{
  "n_layer": 23,
  "d_model": 128,
  "n_head": 3,
  "n_kv_head": 3,
  "head_dim": 64,
  "d_mlp": 512,
  "vocab_size": 1024,
  "activation": "tanh_gelu",
  "norm": "layernorm",
  "norm_place": "pre",
  "norm_eps": 1e-05,
  "positions": "learned",
  "qk_norm": true,
  "attn_scale": 0.142,
  "bias": "all",
  "tie_embeddings": true,
  "parallel_block": false,
  "init": "trunc",
  "init_std_qkv": 0.0567,
  "init_std_o": 0.0,
  "init_std_up": 0.0567,
  "init_std_down": 0.0,
  "optimizer": "soap_variant",
  "lr": 0.00896,
  "beta1": 0.95,
  "beta2": 0.98,
  "weight_decay": 0.06,
  "lr_head": 0.0158,
  "grad_clip": 1.0,
  "warmup_steps": 62,
  "schedule": "wsd",
  "decay_fraction": 0.907,
  "decay_shape": "square",
  "final_lr_fraction": 0.0,
  "batch_tokens": [65536, 131072, 196608],
  "seq_len": 512,
  "doc_mask": false,
  "train_tokens": 367200000,
  "steps": 2983,
  "dataset": "wikipedia_en"
}
Each number is 50 + 10 x the weight over its row's rms, rounded and kept within 0 to 99. Layers, rows and columns count from 0. The size before them is the row's rms in percent of the matrix's.

# up: layer 6 MLP up, 512x128, rms 0.317, rows 287-339, columns 64-127
# down: layer 6 MLP down (transposed), 512x128, rms 0.288, rows 287-338, columns 64-127
up287 087:43 41 56 54 55 46 35 50 52 61 50 27 70 45 39 40 43 54 63 65 44 53 67 68 56 60 57 60 42 55 67 43 52 31 54 49 42 42 54 53 53 41 58 52 30 43 54 51 48 49 40 54 64 62 55 47 42 41 54 49 55 63 54 36
down287 095:45 50 50 32 65 37 42 56 48 41 39 46 60 57 42 54 51 49 51 57 36 38 49 50 62 52 34 65 45 56 48 43 49 43 51 56 51 37 66 57 43 35 71 69 49 56 38 53 57 38 37 49 59 44 45 39 41 51 41 57 57 59 61 49
up288 082:54 41 39 47 48 45 30 43 38 53 45 31 47 49 46 47 40 45 40 45 60 37 43 67 53 51 50 47 55 60 43 45 57 52 40 52 50 52 57 64 58 47 33 60 51 49 50 37 46 36 40 44 45 48 53 81 60 32 43 47 49 62 52 51
down288 105:36 45 60 41 55 43 38 54 34 57 55 54 39 63 42 50 38 53 43 54 39 42 41 70 45 54 65 50 44 43 53 26 50 64 50 47 39 51 41 45 42 34 45 52 66 54 41 69 31 49 45 42 46 50 41 61 63 30 64 26 61 29 51 43
up289 094:55 48 54 35 51 42 39 50 55 61 34 49 29 46 42 58 47 46 32 43 63 43 47 54 70 58 56 63 65 44 42 43 40 61 44 39 24 51 57 54 57 54 42 47 54 56 39 44 55 58 48 36 43 57 57 54 47 33 39 55 51 51 55 47
down289 101:57 50 49 39 32 47 46 30 49 52 61 33 35 51 32 48 55 51 22 46 48 37 56 45 49 41 56 48 60 49 58 55 45 52 66 56 41 59 52 42 71 42 65 48 42 34 37 51 39 35 42 46 71 53 48 41 43 60 59 44 37 65 40 51
up290 125:43 59 38 35 49 52 62 54 54 54 32 59 52 61 39 51 34 42 52 54 30 58 51 69 33 55 45 43 54 61 56 37 52 58 56 51 37 38 49 31 48 50 40 56 42 82 49 64 39 32 52 48 49 59 20 37 54 49 48 57 41 60 70 73
down290 129:43 33 51 69 51 51 21 54 40 47 55 52 58 51 57 51 83 46 55 63 60 47 48 41 54 40 57 45 50 43 38 71 51 44 54 43 81 59 53 64 47 54 56 37 60 22 54 57 44 73 50 66 52 43 57 47 58 54 73 36 47 51 40 43
up291 101:39 59 45 70 53 52 55 69 62 46 41 52 49 54 33 36 65 42 49 48 48 49 63 52 36 66 38 77 66 44 65 47 55 59 54 57 36 49 50 59 42 52 40 72 45 68 44 55 55 43 49 49 37 40 47 49 52 50 50 58 54 44 49 37
down291 107:54 39 61 60 49 31 59 64 49 48 43 64 63 43 47 39 57 55 38 52 47 41 49 56 51 41 46 57 46 40 41 55 57 52 51 52 48 57 45 66 57 47 35 51 48 48 47 44 47 46 51 58 56 55 56 47 41 57 46 50 52 61 41 56
up292 110:50 36 36 56 56 56 40 28 40 37 44 39 48 54 53 38 20 50 50 43 52 30 48 51 50 42 56 48 41 63 45 62 44 26 48 40 57 44 36 43 37 46 54 68 44 40 65 54 51 51 50 46 43 71 45 50 43 48 46 40 58 51 52 50
down292 098:49 53 32 59 30 50 62 49 58 44 69 59 37 57 49 64 48 36 35 53 48 48 44 47 44 41 42 53 42 45 36 53 42 32 58 65 60 32 56 56 48 45 60 44 57 57 53 46 41 51 49 54 51 60 62 60 42 62 35 40 53 47 40 61
up293 114:50 51 50 45 63 68 59 74 44 49 48 26 60 54 69 40 38 55 51 43 54 63 48 51 62 55 39 48 52 32 43 45 42 71 53 37 76 44 62 52 40 51 57 51 42 56 53 66 47 65 70 51 38 50 61 53 58 46 40 45 61 50 49 43
down293 114:66 49 55 51 43 50 70 47 63 46 53 45 44 55 42 52 49 51 50 54 57 76 22 61 55 68 42 47 53 63 52 57 43 60 68 40 43 49 39 46 62 42 52 52 69 54 51 56 52 60 63 66 43 55 49 38 46 52 26 58 42 48 54 42
up294 106:47 50 49 46 53 57 41 75 43 44 38 61 33 41 39 54 55 54 49 32 52 52 62 59 75 64 51 47 46 54 72 67 58 40 59 48 48 57 36 68 39 40 62 44 54 42 51 41 51 68 55 51 54 52 46 44 40 40 47 55 51 41 56 58
down294 108:49 49 52 49 60 56 41 57 57 41 30 45 41 40 39 60 72 53 49 54 52 47 62 59 55 57 50 45 40 69 61 61 59 33 44 48 34 56 33 56 54 66 70 55 58 42 53 32 52 49 58 54 42 48 51 50 51 32 39 52 39 53 54 67
up295 098:42 53 35 53 67 37 56 66 52 50 37 56 22 47 36 51 61 52 56 32 51 43 52 44 50 59 49 64 50 47 35 33 30 77 65 44 47 51 48 64 46 52 52 44 73 39 38 53 35 38 50 53 32 45 51 46 48 50 53 64 48 43 49 74
down295 083:61 75 41 39 48 46 50 54 53 40 53 44 52 30 47 60 55 29 38 62 53 42 47 55 28 63 64 48 44 42 61 57 41 34 53 27 59 58 49 36 49 58 46 51 52 46 48 45 58 40 48 51 55 48 50 36 64 50 72 57 53 41 39 37
up296 096:48 61 45 48 72 33 69 31 44 49 37 45 30 57 53 65 48 36 44 38 37 56 61 58 45 46 36 37 55 47 50 66 61 32 35 44 43 44 56 55 59 65 63 43 53 52 52 66 57 40 35 29 57 57 41 57 53 45 45 37 52 57 55 63
down296 109:54 60 61 47 38 47 55 62 48 51 47 45 53 46 49 43 54 59 53 42 64 57 54 50 40 55 46 66 71 64 41 48 53 46 34 57 36 63 53 43 38 75 53 47 75 34 62 60 52 60 49 52 38 51 52 34 69 43 47 48 53 35 54 26
up297 096:48 52 67 61 29 40 52 66 48 48 36 60 69 60 46 47 54 58 33 41 43 38 45 55 32 48 66 57 50 51 66 48 66 52 57 58 57 70 57 41 60 50 59 30 47 53 42 55 52 45 52 53 43 55 26 28 49 46 46 42 42 53 46 61
down297 103:48 53 54 54 54 26 43 48 48 48 55 62 68 57 67 48 55 47 50 49 55 27 40 36 44 45 42 83 59 48 60 66 55 63 58 56 68 53 45 46 59 43 56 51 47 37 64 57 40 30 52 47 63 61 43 48 54 47 47 28 47 52 67 51
up298 102:40 62 55 61 46 35 45 57 43 76 47 44 50 43 53 43 32 76 51 63 59 54 62 58 53 38 75 44 50 52 58 50 62 44 58 38 53 47 53 48 51 48 40 32 46 47 55 53 45 50 54 41 44 54 45 58 31 57 63 28 64 63 68 58
down298 094:62 50 37 32 52 52 43 42 43 49 71 59 51 57 43 47 44 54 28 52 41 39 54 59 52 56 46 37 45 57 49 31 42 56 59 65 60 43 50 39 53 38 35 63 63 58 61 51 58 43 50 59 49 36 55 43 47 33 51 41 47 40 54 40
up299 105:43 46 63 48 43 44 59 63 56 45 47 46 38 53 57 53 50 44 49 43 58 29 53 40 45 50 50 38 48 71 52 67 48 58 60 37 47 28 59 50 42 60 50 60 56 51 52 53 50 50 53 42 40 56 38 65 47 54 58 62 39 67 36 49
down299 085:57 67 32 32 61 46 52 38 53 65 63 48 57 47 61 62 40 56 32 53 44 36 40 24 42 54 43 62 31 64 42 41 30 53 59 74 45 56 37 45 39 38 51 48 48 49 61 44 42 43 33 48 50 39 59 40 46 59 66 48 39 49 47 61
up300 131:36 67 71 62 42 53 42 49 39 50 39 52 46 37 66 37 66 48 52 36 47 54 57 67 62 49 43 41 62 44 50 44 51 55 30 43 40 47 66 62 57 47 51 56 52 48 39 54 45 66 52 60 33 51 62 28 54 51 53 47 54 69 54 49
down300 087:34 61 54 48 54 40 46 33 53 66 50 42 47 43 40 35 61 51 38 50 27 40 39 37 55 54 52 42 54 52 63 54 53 39 53 44 50 52 51 31 42 31 37 52 42 45 44 46 34 51 42 69 45 51 41 34 35 51 58 46 38 39 52 55
up301 084:43 41 55 44 33 67 41 40 52 57 46 47 37 69 69 45 61 46 54 56 30 47 56 63 38 44 48 49 31 50 60 42 47 67 42 42 28 52 46 60 50 56 51 41 35 57 45 56 59 59 55 44 53 61 39 36 59 51 36 33 52 59 49 63
down301 103:52 56 80 45 54 59 47 36 47 30 52 39 46 68 50 59 39 49 43 73 46 45 47 51 30 59 40 71 27 50 58 50 36 45 37 41 52 64 38 54 42 68 57 55 44 42 45 57 56 49 50 53 54 57 72 35 50 51 58 41 45 43 52 43
up302 111:62 47 61 45 36 41 38 34 28 71 36 53 40 30 48 38 31 33 58 41 56 32 48 52 66 61 52 71 43 46 55 42 57 42 53 65 57 53 48 45 48 55 53 48 50 46 54 51 48 46 45 33 32 51 36 55 51 45 48 54 50 51 57 60
down302 090:50 41 59 42 46 52 44 42 62 39 53 55 50 50 46 67 56 40 50 48 47 75 38 42 38 61 54 58 53 39 54 58 28 70 52 59 52 55 59 30 50 60 66 59 61 44 49 30 42 32 51 37 50 51 48 40 43 47 43 41 64 20 51 50
up303 103:44 45 56 43 33 53 73 33 51 51 58 32 49 60 68 46 57 47 40 56 53 45 56 51 46 54 57 39 37 43 60 61 52 48 48 56 40 59 58 42 56 49 50 63 37 47 64 48 46 54 58 57 36 67 32 50 53 40 46 56 53 67 58 43
down303 097:39 60 47 52 61 38 48 66 53 63 69 56 53 48 57 32 51 47 56 61 55 47 46 37 45 60 35 39 46 45 56 65 37 58 49 40 49 52 46 44 41 51 44 58 50 66 30 40 65 26 39 41 51 44 74 58 45 58 63 53 52 59 49 53
up304 110:52 42 45 39 39 53 45 61 59 62 51 67 32 50 56 44 30 60 55 55 25 47 63 30 50 56 52 45 44 40 35 46 46 27 40 50 54 47 55 66 35 52 30 59 55 61 41 44 59 72 51 29 37 40 56 61 59 49 57 45 67 64 45 52
down304 104:52 52 48 43 45 40 49 46 53 51 46 65 39 54 51 43 30 52 61 72 25 51 60 42 48 54 59 60 62 64 35 43 51 31 40 43 45 51 61 44 48 57 36 63 57 68 50 41 58 60 55 40 53 40 76 57 58 51 48 39 58 41 47 55
up305 108:51 52 51 70 47 45 52 58 44 54 42 62 64 44 58 48 53 66 59 64 62 23 52 41 40 49 44 54 44 50 58 43 53 67 56 50 62 64 43 54 62 40 61 30 40 38 32 42 49 50 40 21 54 53 62 58 53 75 61 64 51 59 38 48
down305 086:55 45 46 41 52 69 45 58 49 49 33 69 54 62 58 38 47 43 49 56 50 63 65 50 63 51 53 58 54 45 41 54 54 60 52 71 71 55 45 53 45 34 40 44 48 58 56 49 60 54 48 49 44 58 49 37 71 38 61 48 49 34 60 42
up306 094:48 52 50 55 32 54 43 41 42 47 52 33 33 45 60 52 52 40 54 61 61 41 46 40 47 49 41 38 50 74 48 36 55 41 55 54 53 43 28 64 52 40 64 45 45 42 59 47 46 58 53 74 27 62 41 53 40 58 35 37 61 53 44 58
down306 082:47 66 44 45 55 53 42 53 55 30 58 54 32 46 33 44 57 56 44 67 41 56 56 48 49 53 31 28 57 43 57 60 32 51 51 40 60 50 58 36 52 33 31 48 35 53 29 50 57 53 49 39 68 54 62 30 64 44 45 59 58 40 39 35
up307 096:59 41 51 49 52 71 55 55 51 51 49 35 34 29 49 57 59 44 51 47 52 51 62 52 50 43 45 43 44 31 65 46 57 68 21 49 62 56 56 50 66 51 47 65 51 33 50 41 49 33 57 51 57 38 51 68 45 52 44 48 50 67 42 40
down307 092:65 47 50 70 59 49 54 29 49 51 57 69 43 60 46 50 37 47 52 46 34 46 58 58 35 61 53 58 44 31 62 50 54 46 56 41 49 47 58 50 46 38 62 49 34 51 56 48 47 38 61 39 59 52 65 50 38 52 54 63 55 24 51 44
up308 092:53 33 49 40 57 44 14 48 54 58 17 56 51 71 33 54 47 49 55 44 48 44 40 44 40 48 54 46 47 59 67 39 60 42 49 29 73 58 46 52 60 38 44 40 33 52 37 50 61 55 59 45 52 30 37 45 65 46 50 52 49 48 44 61
down308 112:41 44 61 36 63 48 56 32 58 59 45 52 48 52 54 46 42 44 51 60 50 62 55 52 49 49 47 49 46 47 84 53 48 47 39 41 77 58 58 55 49 41 56 55 48 63 36 66 39 41 44 26 58 49 53 75 64 33 74 45 57 45 50 43
up309 101:61 56 52 44 46 50 52 55 67 60 27 54 56 57 56 45 67 38 52 47 53 46 49 56 71 58 45 61 56 52 60 58 42 61 41 34 41 52 50 50 44 42 49 43 60 60 48 36 59 53 64 60 44 23 31 62 26 49 55 52 38 44 36 45
down309 113:42 63 59 59 36 53 51 63 50 46 52 56 63 45 56 50 43 45 50 47 33 51 32 83 45 48 48 30 57 53 52 59 40 45 50 41 44 54 47 42 53 42 66 54 41 53 48 57 42 56 64 27 50 51 65 60 30 54 43 56 55 55 36 62
up310 108:63 51 52 56 37 53 50 54 43 66 38 55 42 43 55 44 42 52 51 50 50 40 48 46 60 38 53 39 60 44 44 43 70 50 53 48 51 47 42 56 66 42 47 44 38 52 46 51 76 53 69 60 37 40 46 40 56 47 43 63 64 49 22 46
down310 101:53 59 50 47 43 47 55 63 44 68 39 50 59 61 51 72 32 49 43 41 42 36 19 43 62 38 55 53 40 54 43 45 39 51 36 69 67 51 47 60 66 36 49 46 46 50 59 33 59 45 76 43 49 47 45 56 57 47 41 57 41 47 38 52
up311 097:51 55 54 59 37 51 58 38 64 46 25 38 44 56 41 42 60 62 26 29 51 51 59 40 59 60 46 41 35 34 67 53 39 50 49 55 49 57 57 60 61 47 31 55 43 50 60 44 52 59 56 42 59 53 37 66 41 54 44 49 45 43 27 57
down311 109:46 49 48 57 50 42 52 57 52 52 52 53 41 41 38 25 53 53 35 47 35 34 61 55 53 16 63 46 49 51 63 44 53 50 52 61 25 56 47 41 56 49 56 61 36 57 54 35 57 74 44 52 56 40 69 39 36 54 61 44 59 58 63 51
up312 123:47 52 57 63 61 70 33 51 37 39 52 70 61 44 40 57 61 37 48 56 52 63 51 55 52 48 56 36 48 39 29 51 58 45 40 75 65 51 53 47 54 40 79 51 50 46 48 74 35 71 71 60 45 40 41 43 73 53 57 42 46 47 37 48
down312 091:53 52 49 30 51 25 64 47 54 60 48 49 49 56 43 47 27 56 44 38 43 52 38 49 43 62 35 44 47 62 65 36 45 49 54 44 38 43 55 57 61 63 28 51 49 58 69 36 61 33 40 24 60 62 44 39 34 57 54 71 48 44 61 56
up313 106:50 24 54 33 74 67 49 63 53 46 53 45 49 34 51 40 48 37 41 65 40 41 30 62 46 68 77 46 64 61 48 56 58 50 38 48 56 68 66 67 66 41 56 52 41 39 39 48 59 61 63 37 49 53 60 36 45 49 50 57 57 48 64 41
down313 098:50 75 62 34 39 45 54 49 49 41 42 51 41 52 40 44 36 57 50 51 64 47 62 38 49 49 55 52 45 38 48 54 52 28 57 65 37 59 43 47 33 63 28 40 50 39 41 37 49 31 57 58 49 50 40 45 60 41 45 53 26 67 51 52
up314 083:59 69 53 49 63 49 51 47 40 39 44 32 57 32 64 48 46 48 65 48 27 48 55 51 50 34 52 37 57 77 57 44 50 59 40 44 54 42 58 68 44 63 42 52 43 55 52 62 42 51 40 47 58 56 48 60 47 56 45 46 47 57 56 64
down314 086:63 59 46 48 57 46 47 49 43 36 45 65 64 55 53 42 50 55 33 37 61 52 60 53 77 57 48 57 56 52 63 55 54 56 59 48 55 49 49 57 49 52 63 66 41 38 46 24 36 34 61 48 58 39 55 49 47 44 48 46 43 31 52 56
up315 099:37 55 38 53 65 78 56 55 49 52 54 50 42 53 69 52 42 42 41 47 61 46 65 60 39 49 41 66 52 56 42 42 64 58 54 45 51 51 60 46 63 51 65 37 59 64 54 49 52 63 46 46 79 46 50 50 53 59 57 20 44 72 44 46
down315 102:41 50 31 56 37 51 53 49 48 51 54 51 45 57 41 40 50 32 45 35 45 54 57 52 34 45 64 42 52 45 48 39 49 45 61 39 61 65 49 35 52 18 55 45 47 42 60 40 51 55 52 45 65 52 49 46 59 40 52 49 56 54 52 55
up316 100:67 58 48 47 47 60 50 74 41 62 46 52 65 58 56 43 32 50 50 64 54 56 37 49 47 55 55 47 67 61 46 37 42 54 52 40 63 33 50 33 36 53 51 49 48 50 56 62 52 50 48 54 58 48 46 61 50 61 57 40 79 63 32 58
down316 110:45 50 57 43 69 56 59 45 39 34 50 53 37 37 48 47 53 57 54 47 74 43 25 57 74 56 54 43 42 53 35 62 35 54 50 51 55 42 65 47 53 51 43 47 44 42 56 37 39 35 45 47 62 53 56 42 43 52 60 44 58 35 37 32
up317 071:37 59 53 39 58 50 61 45 49 51 52 42 65 56 46 47 39 35 42 42 65 61 48 40 55 59 56 40 37 48 54 51 65 56 54 43 74 49 51 44 45 48 39 78 62 54 60 44 53 69 49 42 75 68 45 54 53 55 60 57 59 49 37 45
down317 087:54 53 24 60 53 44 53 58 38 58 53 27 28 57 53 52 58 50 55 46 26 43 40 49 46 41 47 45 45 59 25 57 49 38 43 48 31 48 47 58 65 53 52 43 41 49 51 50 38 42 42 42 43 48 50 39 52 57 51 66 59 44 58 50
up318 091:49 49 44 45 42 44 53 65 40 55 40 47 40 36 55 39 41 63 59 60 55 54 78 50 60 62 53 60 65 45 56 45 54 64 64 61 49 67 51 70 44 59 64 65 65 51 41 61 62 63 47 65 29 52 56 43 37 40 45 48 56 57 59 56
down318 094:55 67 60 66 43 60 49 58 57 23 63 40 37 27 41 50 53 34 62 60 61 59 63 54 50 41 54 65 47 52 52 55 47 42 58 50 69 46 58 35 49 49 49 69 48 51 26 53 47 34 47 57 60 58 46 37 43 62 45 55 54 41 47 30
up319 089:46 57 63 49 52 62 46 42 64 50 42 62 51 49 36 50 38 40 45 41 50 62 57 55 50 50 51 48 45 44 62 43 60 69 45 30 62 62 62 39 53 48 42 52 58 52 54 49 38 41 28 66 47 55 37 45 36 56 50 39 33 61 58 46
down319 100:69 65 45 58 47 53 48 54 36 49 38 45 51 43 39 61 39 51 59 38 53 58 51 27 49 51 30 46 51 49 45 70 50 46 40 55 45 22 36 61 45 48 46 58 46 19 43 59 38 27 47 63 45 52 40 55 49 43 48 60 52 35 47 63
up320 103:58 51 54 51 38 64 22 58 58 45 38 50 54 58 49 66 41 58 50 66 44 53 65 46 67 52 51 68 58 54 37 57 52 57 56 47 52 50 34 46 53 53 41 48 33 48 46 46 66 64 58 52 40 52 44 47 38 58 52 53 51 56 44 50
down320 098:47 31 44 40 43 55 64 47 55 51 40 37 53 54 38 56 52 63 32 54 45 52 31 44 60 62 38 56 49 60 63 31 35 52 43 64 35 41 54 52 62 49 37 40 39 46 69 66 36 60 61 59 53 49 52 38 47 51 39 68 56 46 62 36
up321 078:68 54 22 45 66 55 46 48 58 45 47 57 60 51 46 63 39 37 50 41 40 24 42 43 57 60 59 54 50 34 54 46 50 37 60 52 48 44 39 46 44 54 53 39 51 47 42 55 57 53 57 49 52 42 66 57 56 53 67 43 61 52 45 48
down321 092:60 43 42 45 47 48 46 54 36 38 50 43 75 41 43 55 48 36 41 51 46 43 49 51 45 54 52 49 61 49 44 56 42 46 51 55 48 59 53 47 49 39 43 72 45 44 50 69 38 58 64 44 56 55 45 56 42 56 55 36 52 44 23 59
up322 110:54 44 58 50 60 58 46 66 32 37 47 62 55 63 48 24 43 44 48 51 51 46 42 66 56 41 54 41 66 41 30 46 50 55 24 58 39 46 67 54 49 52 54 27 29 56 52 68 45 53 59 56 32 37 44 35 40 42 66 43 45 38 42 48
down322 102:52 55 47 40 47 49 48 44 52 53 38 55 40 47 38 50 57 48 56 61 41 61 55 51 54 64 54 64 41 51 46 51 65 46 65 63 46 57 54 28 54 29 30 60 51 39 60 52 35 37 50 63 57 66 40 34 68 30 41 20 44 32 44 59
up323 097:62 59 47 43 46 49 55 53 72 47 38 30 62 47 43 46 55 52 32 48 38 37 64 71 59 48 52 59 56 43 44 37 63 40 59 28 55 67 48 38 41 31 38 40 66 63 34 58 50 70 53 47 50 45 34 45 43 45 53 55 50 49 65 46
down323 101:52 46 46 59 57 42 56 33 65 49 50 24 46 52 50 61 50 51 59 41 49 53 55 78 37 61 61 60 76 39 65 40 51 56 47 36 63 67 58 31 52 38 64 42 67 41 54 44 51 65 44 63 37 42 51 45 29 33 56 50 51 25 47 43
up324 076:55 59 56 45 36 43 47 55 68 48 49 38 58 53 63 41 38 38 47 40 73 44 58 72 29 55 48 56 30 53 64 66 45 56 42 46 60 37 39 42 44 44 49 56 40 58 57 37 53 61 49 73 42 67 54 34 52 69 53 68 57 62 55 55
down324 089:36 54 66 53 56 43 52 47 54 56 41 58 35 40 46 53 44 54 49 46 42 39 59 49 54 63 57 44 62 59 29 47 26 27 50 70 44 36 57 53 42 67 48 58 43 47 54 51 61 36 39 51 31 42 33 44 60 52 71 60 47 51 44 47
up325 088:57 43 28 61 48 49 45 58 49 49 58 53 57 50 61 38 46 54 48 34 41 46 59 61 58 48 42 54 51 14 65 35 57 53 60 45 45 33 54 37 41 60 49 56 65 50 38 44 48 52 47 47 54 41 52 54 46 37 44 53 71 44 58 64
down325 086:39 48 66 54 41 46 62 55 46 46 56 35 56 56 28 45 59 35 66 54 38 56 40 49 46 56 60 45 58 52 30 45 49 56 70 63 55 46 46 51 53 38 54 60 44 62 54 55 52 46 62 37 72 52 32 63 55 49 52 53 50 56 36 36
up326 092:63 47 47 55 26 48 38 60 52 60 54 49 18 54 28 50 37 48 66 31 65 61 48 50 62 64 60 52 41 55 38 59 51 39 44 49 39 43 52 50 53 42 51 61 56 50 61 68 50 53 67 48 31 71 48 53 48 48 56 45 52 51 59 67
down326 082:41 55 56 29 58 49 51 28 57 51 46 64 47 57 54 53 59 62 38 52 61 55 60 38 51 69 44 37 39 60 37 34 43 65 37 70 63 61 68 25 57 59 62 49 47 48 56 42 65 51 48 46 43 43 32 48 68 28 44 42 49 49 53 33
up327 084:65 56 59 58 82 54 51 39 44 63 25 62 48 45 51 42 43 32 47 54 51 33 51 42 47 34 66 62 40 54 57 53 54 56 58 50 63 42 49 53 52 60 49 47 39 46 46 44 56 52 47 53 46 66 31 34 51 50 34 75 57 48 40 54
down327 104:52 57 43 51 58 62 39 55 69 41 56 32 54 52 48 68 69 39 48 61 54 70 44 55 37 49 38 57 60 31 52 51 51 44 45 48 43 58 39 48 49 43 53 60 57 62 53 34 38 49 51 47 61 29 52 68 36 53 46 41 59 45 47 50
up328 104:41 41 48 47 56 40 46 43 71 37 37 59 50 53 69 51 68 59 48 55 40 43 53 37 39 62 43 30 55 46 51 53 50 41 34 42 51 45 52 62 61 33 59 49 49 62 55 44 38 45 43 53 50 35 44 50 42 50 62 56 57 60 78 65
down328 103:54 43 48 44 46 54 56 50 54 54 38 46 50 56 51 59 59 50 56 83 51 58 47 52 56 47 69 60 62 37 47 61 52 47 69 67 25 42 59 35 52 47 53 46 47 68 64 51 44 50 42 61 38 64 30 42 53 48 47 32 38 46 23 59
up329 099:59 47 45 62 36 42 46 59 82 46 47 45 44 46 60 31 61 63 41 32 47 29 54 41 46 48 68 41 36 45 57 55 32 66 37 24 55 51 59 72 38 41 46 58 35 61 62 63 53 52 55 62 46 47 65 49 49 55 46 46 53 48 58 49
down329 121:55 47 31 65 54 28 42 48 52 33 48 51 60 54 68 49 55 30 44 35 51 60 54 21 54 50 38 50 45 57 46 72 45 60 40 49 54 63 74 49 52 46 39 48 64 67 65 44 62 40 55 41 57 54 51 36 40 47 47 51 49 35 66 43
up330 094:55 48 48 65 50 36 70 61 41 46 46 54 48 57 56 51 48 46 59 24 40 53 56 55 61 52 48 49 46 51 55 54 49 63 46 49 52 47 33 67 47 28 52 58 45 42 21 52 41 52 47 36 59 56 42 62 42 52 49 51 53 44 46 40
down330 088:59 49 53 57 50 37 66 40 37 65 47 52 52 45 32 66 59 50 45 59 40 48 44 40 62 46 39 43 42 52 46 44 40 71 63 42 45 59 54 26 44 59 74 73 51 53 43 41 57 43 61 38 48 54 52 57 46 49 43 56 62 44 43 49
up331 099:37 33 62 56 58 46 57 60 55 52 54 75 43 54 47 44 48 44 49 51 32 51 58 62 35 59 62 40 62 56 53 69 37 42 50 43 50 54 63 57 43 61 47 55 51 62 50 58 56 46 51 42 46 41 34 53 65 50 44 57 40 41 49 63
down331 092:61 46 49 40 60 53 44 54 40 34 63 62 63 54 56 69 68 39 58 53 51 56 48 45 52 41 43 70 54 43 44 57 37 61 48 50 50 55 48 56 52 59 50 56 47 47 49 60 61 41 54 38 63 41 57 41 43 37 61 42 53 49 67 56
up332 100:50 63 36 47 46 38 56 65 48 75 43 37 43 52 55 53 54 34 46 43 54 40 29 38 53 64 37 37 48 36 57 64 55 51 51 55 42 41 64 46 58 44 44 32 61 49 49 51 56 69 66 52 49 52 37 45 57 50 37 64 68 63 45 72
down332 098:55 60 44 42 61 56 43 55 54 65 49 56 64 46 43 64 76 60 48 48 52 64 27 52 66 69 72 53 59 34 55 49 67 53 55 36 50 51 39 47 41 46 56 38 39 68 47 59 43 58 52 61 53 53 36 45 51 70 69 59 50 43 48 70
up333 081:44 44 59 44 54 44 49 54 70 39 52 44 44 49 54 44 54 50 53 58 43 37 41 56 55 44 62 47 43 36 42 35 26 26 62 47 43 53 66 48 46 47 68 55 46 72 50 48 49 51 27 41 32 64 61 48 52 46 33 33 42 55 64 63
down333 089:38 54 60 47 56 28 48 45 54 36 58 21 49 63 45 63 45 44 66 44 35 64 51 46 31 33 45 56 54 57 50 58 49 20 35 42 59 48 56 34 62 53 47 35 73 66 55 58 52 48 51 39 54 43 53 27 55 28 55 58 51 43 59 36
up334 095:54 41 50 48 56 51 81 37 63 46 47 42 51 38 57 63 48 54 46 60 50 26 55 40 27 40 52 37 56 61 65 39 54 54 59 46 67 42 58 72 53 68 46 59 40 41 51 56 43 45 46 58 58 64 37 64 44 49 43 60 48 73 36 48
down334 118:51 59 54 73 66 37 61 44 65 57 45 45 63 49 46 48 52 62 63 60 51 58 41 56 46 38 55 59 57 57 48 33 58 52 57 61 44 48 67 55 38 54 54 48 29 36 49 66 54 44 43 42 59 69 28 54 54 50 48 45 37 64 47 61
up335 088:43 53 51 43 45 68 29 63 44 50 56 41 57 33 59 41 52 58 74 44 51 38 45 61 47 57 41 47 50 37 52 45 38 51 47 49 33 48 57 43 63 75 54 24 47 40 52 45 65 49 41 58 41 41 57 40 44 32 53 36 38 59 43 59
down335 109:35 50 31 52 64 55 56 57 70 50 47 53 44 34 56 39 41 39 41 52 62 45 48 58 41 52 59 50 58 57 45 50 52 33 62 54 60 38 51 49 44 56 62 48 51 51 59 41 69 49 42 66 47 51 51 47 13 33 52 49 43 61 38 38
up336 104:51 50 58 48 45 51 41 48 47 60 54 51 54 41 25 61 68 51 57 61 42 50 42 68 56 50 52 29 67 41 61 46 46 25 31 57 54 34 55 56 39 65 63 59 51 34 57 61 44 41 58 52 42 49 58 53 54 35 52 53 37 48 57 64
down336 101:40 32 62 55 39 45 56 58 31 45 34 47 41 53 67 53 60 21 51 55 46 36 63 46 50 51 51 59 48 58 41 63 57 46 50 41 44 48 44 51 51 41 45 57 57 49 43 42 61 48 46 39 35 54 34 35 63 68 33 45 50 55 53 43
up337 111:34 44 35 46 60 52 55 42 55 49 45 36 59 53 48 51 26 44 25 61 47 53 43 41 44 53 56 56 35 39 45 63 59 44 53 56 46 65 34 42 43 45 42 47 40 53 47 65 68 62 46 43 80 48 61 69 54 40 46 37 48 34 28 53
down337 084:61 50 70 37 57 38 45 45 60 45 56 48 51 40 74 49 55 43 61 36 50 62 55 29 47 47 52 45 64 62 52 26 42 59 58 51 48 47 55 57 60 45 41 42 68 51 51 40 38 42 51 42 45 41 43 24 56 52 52 52 48 50 59 64
up338 094:37 47 59 52 39 38 62 73 56 45 47 39 53 40 73 49 46 54 46 35 46 56 50 71 65 50 39 55 45 48 35 55 60 52 54 43 50 51 51 53 49 69 61 38 61 45 49 63 53 50 56 68 50 46 72 48 31 37 55 46 61 39 36 51
down338 094:37 32 60 38 54 46 53 59 50 30 68 28 54 57 47 56 33 61 44 25 45 46 40 59 49 45 49 42 47 36 42 54 45 36 51 40 64 64 41 44 36 59 59 48 60 73 45 33 46 63 63 46 49 45 57 51 35 50 60 37 50 41 32 45
up339 104:60 54 42 62 67 68 56 49 53 71 48 32 39 37 55 64 50 53 41 56 50 43 57 54 49 54 45 51 56 44 45 66 60 56 38 63 40 55 45 55 31 54 71 53 48 31 50 52 44 58 32 51 30 46 51 52 44 57 39 44 47 53 31 42